config = dict(
    num_attention_heads=6,
    num_key_value_heads=6,
    intermediate_size=512,
    bias='none',
    optimizer='muon_variant',
    learning_rate=0.0162,
    warmup_steps=200,
    schedule='wsd',
    decay_fraction=1.0,
    batch_tokens=32768,
    max_seq_len=1024,
    dataset='wikipedia_en',
)
Each number is 128 + 24 x the weight over its row's rms, rounded and kept within 0 to 255. Layers, rows and columns count from 0. Numbers have three digits each. The size before them is the row's rms in percent of the matrix's.

# up: layer 10 MLP up, 512x192, rms 0.253, rows 492-511, columns 64-127
# down: layer 10 MLP down (transposed), 512x192, rms 0.263, rows 492-511, columns 64-127
# gate: layer 10 MLP gate, 512x192, rms 0.247, rows 493-511, columns 64-127
up492 115:113140119144138102125136102142139110158112106125146146154096118117118176164124161131112117111119126114131139132104148122120136136135160134102120096117155122139141113125142153143138130128110112
down492 113:137137134111110110124098150140145158131144125103105119134159137121140120150171149120160170112108105154122137102160126156130090172122119109164172090114128112161156121140116126152176110101102127
gate493 099:134128149098161158155172118108155108117117126159161107082139122165104145138107168121130112131102147138125119139177103133151161143119151104130156089126147189166133148115109133137124098128103144
up493 100:164143127147168148159129144106154118075130144096120114131134134070126151083137119121146087142150096094118066098159116118126146143144104102125167157103088096175143143160084156097169094094102091
down493 101:107157163098113122117084147112133107122160158131128180159122116099142175137142135145103119150132062122107124149108135118141156139127103155134141123128126104096154119132139134108172150125105097
gate494 100:120138140160135122079142144123141124111147111119099151146109134096138111117126160129159131175088125080118148125117195124143102068140123113149128131101106147162094116143174111178105140151132139
up494 091:111194146173160132119122147143143129156124125121136117110118131113140141116140192136073152153115168129137148126128135173144126136160147108140138162131132159155102130123160153144143130134186140
down494 095:136110172126113136118118120130147096101145135083112142099161095128095148089164135127115091151143098104127127106141090154151113135124146143164115128123092134084131146151158116191167110151142125
gate495 106:119129124154144116101086114152172090084138140120145136147117093138119066120126114179121109104097118110133133116130114135131100124126118113152129140111113134106119153195167104117126146122141153
up495 097:101099095081195148163122100116156136134078143131167119102100078122145113129152152099139105135167108161123120107148111115126171147121178139144104127083139118116127149137090121122112164148101157
down495 095:158117137157131094110132122101120099152162105084169091130173129137131147132213117138141145134097114113150142120147152120147169135102134107162147173139145120089161094125145067144142103148143121
gate496 102:124114134147129152106124152111149124157106104142091101165124101116159123145115076124128120160143130122167164134141096097122077157121140115122126122107109113137090124128139121121136094142113137
up496 093:065112081146108151162090068100165139079142149115081138154135119155125140137168131110113139110088161128132094117114118105121145134101116119149151128160079121091127141149201137096144146114148134
down496 094:135152085103128126129096150147153140159138116144129156139129115136140121162136106125142094102162102119155068140128170092130091149108100110164119135150096116106073091135125122144140117135116145
gate497 102:070170115152163149106130154141147109141146133114147100133132134124163170132152096079129127152137132123110107125148110090157146118153156105100183168116133133149178181076120141144142175128142125
up497 107:197148141151128145096118138142142181156094110134151117067129166138132157082157124109160141116129159098120150119122122133159088138099121103160129152122098121121111160092107118148138175106108114
down497 112:143123145131135137130145137140138199105105135169102142041138130172167112153126126111106078142129134121124151111124105114137140132189090111152122131102122131131082102120152121145149136132118121
gate498 094:159133100105097171133129167117133141147083112160127152117095103098136105153153156164159103146110139136167115070168107140147167116130086100154132097097146172122146157072158103119090115150102135
up498 116:162141178134144142076127094174176095102143118140108116114140139121111120113097106073165120115157096150109120125142161079105115093092109187126127113172130132189090133164083112142154151126141117
down498 115:138130129104133142115105130142125126099097152083138093150142125184151115101110131112128156103119114107118146165117155069117107125129135132118126147124098172121153133096134124131131109105128125
gate499 099:122102147097112101124140131134130159117140152170154158156098101100133148117097137092139107141107142142117125178139096154153128140137133172151121148129111131159140121147109110130105064125110150
up499 095:130130106148148148136133112106089167133128121133157113104146130162122108102115092115157114087145104117086111136152147132112153119091137091136155123138134119105141123093142118128133136168145138
down499 092:117145106120091117117199138074117123152129137153184099106141141109134134150145131115111169131114123168135121105109096120125129101110134126093148174118157159127202163142142142117135102134095095
gate500 097:119115129153149174072153140122131135106104121165120147132151139082087156130072128144107128081128132150118143106133122089105100185125125144110105120121156114119101125122118183064133149144120081
up500 102:124111134136148149099134149072161163133109151110124124119123174128082123197137133106117129145175127107111143132130133138105111125152164156098152151168167130153126115137103145110144128108092132
down500 100:133118143109119116144095158093149144119114122137141123112145091092158146140155136138158098108162118134142106111119135128130126170117102130132072101140141145109069131118122102135130155126131110
gate501 103:133118121132156157145095122134112144137143141140169143129129114158125099154124101153165136126105159131158145159104134119144132071132142094129143104132129153117175120100108111146127147092135109
up501 103:091141116116151102082154139133145148134114140128135117131148116128132158107132098113120103125158134139138136160138149094133148110101126140150155176097128119115115140127128190123122080111157148
down501 104:143121122103150080113132129101160112120093111107113143140124109107160141097133124156095136107156141168177092144167135109104114134141107125134157168108179143135115132122145134163137103119109168
gate502 097:142143129179112143104099110146121122165123113170165143139117154083108139115120135138120142137135149190102135127129147080124139100138131110175121135152133138160149126114151112119116143050153120
up502 097:139128048132131111105174113116120145123128113137146137143106133151170116139113166123121091140131139140133117151103117139137206112123138076085081121151163163129135091111125156150074123119077125
down502 094:122089164145135129115127140139131111085119127121102120107164153088130135126140094092124138140150114093124147084151118148147150114136091110092106159107094155142119120166130147088155140162160092
gate503 100:154134126129088152104122132111138168131128111133144100125163121071117115133107130126089082166128138158145100124122082112106127124132180161133161112161145128114152134087113126176179136136108127
up503 101:141129126118138166155122084178098167114122138159139090108185131114108114171152160111165116180130136151154161128133117138131112134123147105127061133134120164129170088104102154122118137136143130
down503 107:147143146133120121179110150158152126110129127128150113155130125129125146175130090129151121109158116113115122106154082139139104104133124153117204131116146110125085151076134119130084120149129157
gate504 095:144126099084086122155115119102126118127130117129095180117125135135109105184120129127152129143129168134103098121135129136115089143186118124151166091055108147149114131129121115128091148111101118
up504 095:128127105107106122165108143153154114088124107157114163114164130111143131132159118117122067132126125145126204162116134127104110120183107138125128117137136057113140157181080146108147151130131159
down504 098:138147171126115129129141123124160171086098075131114119116097096118104098089108079131129077093131157153138128097118172125136103109150159139155107134149172101156111145134149097148102152152153163
gate505 093:124087134119116116166108160112156138151152111111127097136163156140123122148150113135128130099085109141140127136118092128081134117158147125152160102072119148077100098101125101133131082139110144
up505 101:108121134079139145110157110139140116157095134151126111116171114127133105184146155119176147133151121138127153149126153139112073137127096119050123145107139137163114123134123192082179155126132076
down505 104:124123119140149112145154103091125106137148144145117155158127141136128105126120118120146152119161135149098155100145108170157108110138122129105173129087163142154127124127093127179190123094124148
gate506 098:156128094095162175188124141117122072133147145147141119120123116130140130153115119066118077112101133125122117143106150145120150114145141105128095111113126145129168110116156179128099133135129088
up506 091:127134129100143119133136147150148158159127135125128146133111118114147076113126168120124125107099135090155144158138079140119132129123157148099146144147148127182152148137094133136142149156132124
down506 097:156146155119131106163107124102115133077120158148124119132129126099130166150130119119115125144102146118111132110091142152113111099101135130139107145171066098114082087118141153143108109140123105
gate507 102:110091124106155111160149102151116121091153149093121148117158124138092124165093115076134169171139142063135154175151174138145149137150148132134122113157157127160090090136106129137130111138167137
up507 101:121124136142136115168149117124108132097115085119083158146135111101144136125091178139095149114180123110136151169157112160119088101133121113116110163081113128122119145096123138122126110116132118
down507 098:125120115110120160133124092102183095113165113130144128105164113139138147113138130103125147144129109078150107161133108096147124110166110119105155138125163110096112164127086159113123120095097091
gate508 080:143139121148127108128158082139132138108115083104139156158119103159130130196139153130151127143171131159155103121118122090133160142153148100101119148182105171185132183120138129102150109157118119
up508 099:123152181103101129107144113124116167158093156150123172115111146112147092185134128120124117085116086150167145127113138123162163165186129168120136140121134156154124135143151095143154156169110114
down508 095:127133157073091153105128115112110128126106104158133115126098146179131138141141134152152151151152114107149147135104122149148142150134148131094153139180103166116139159149117137125144121124176144
gate509 097:131155119134106142103177103170148183116115084100123160129135146110126158156119079175171124122138137103104178137112095136156130173135127129143108139125092112120118127091106124139103116146070118
up509 106:118129094124154112119107123153129151123129093112157136099134126123139130082140136088146139122106120108134120134139113165118122120135151139089135122140113140104097138129147153134085137102125109
down509 108:107131098108150152148134112141135158105138112196102145120078125076143095127173122153101120136133100120131149133141136172113123122123155181103171069102101187083126136128103142159153145153155099
gate510 102:116132102112150151137148133105134108101137169121142172117105137117102162151144104097173123133131135167137129121162141118100097134129111105112132106111110141113177102155116135129140143138118115
up510 093:121129182127163100146167120111167105160132128109113143119128123131130179091143103146153131157159105118143156131119152103113155121136127101077099134160154162086131138155104138126142159165131144
down510 095:160074099124090148108108107141158147190159163139139175096129110111139074115156131134153136097146133120112047144174161141132143096115137125105127125123111098170139108141138129148110143118151136
gate511 101:155193153142136135100147138097153104106134152131147143122094142100127107154126123154134110126094125148137102162156157117143151104145154138138140141113117173146143105138178095112113170083124114
up511 102:121159145162113145110153154137125152129119162172113145116117103157118114151132131152113103121126125111083094143110100123116106113101100099093147168168108148101146134128099098173142167165168127
down511 105:104130060156118088145148133128117160106094102145104092170136148096146114081089161116144110104091141158125165130124156110117104137112108137185107090117131137120145152147123138100133140107121135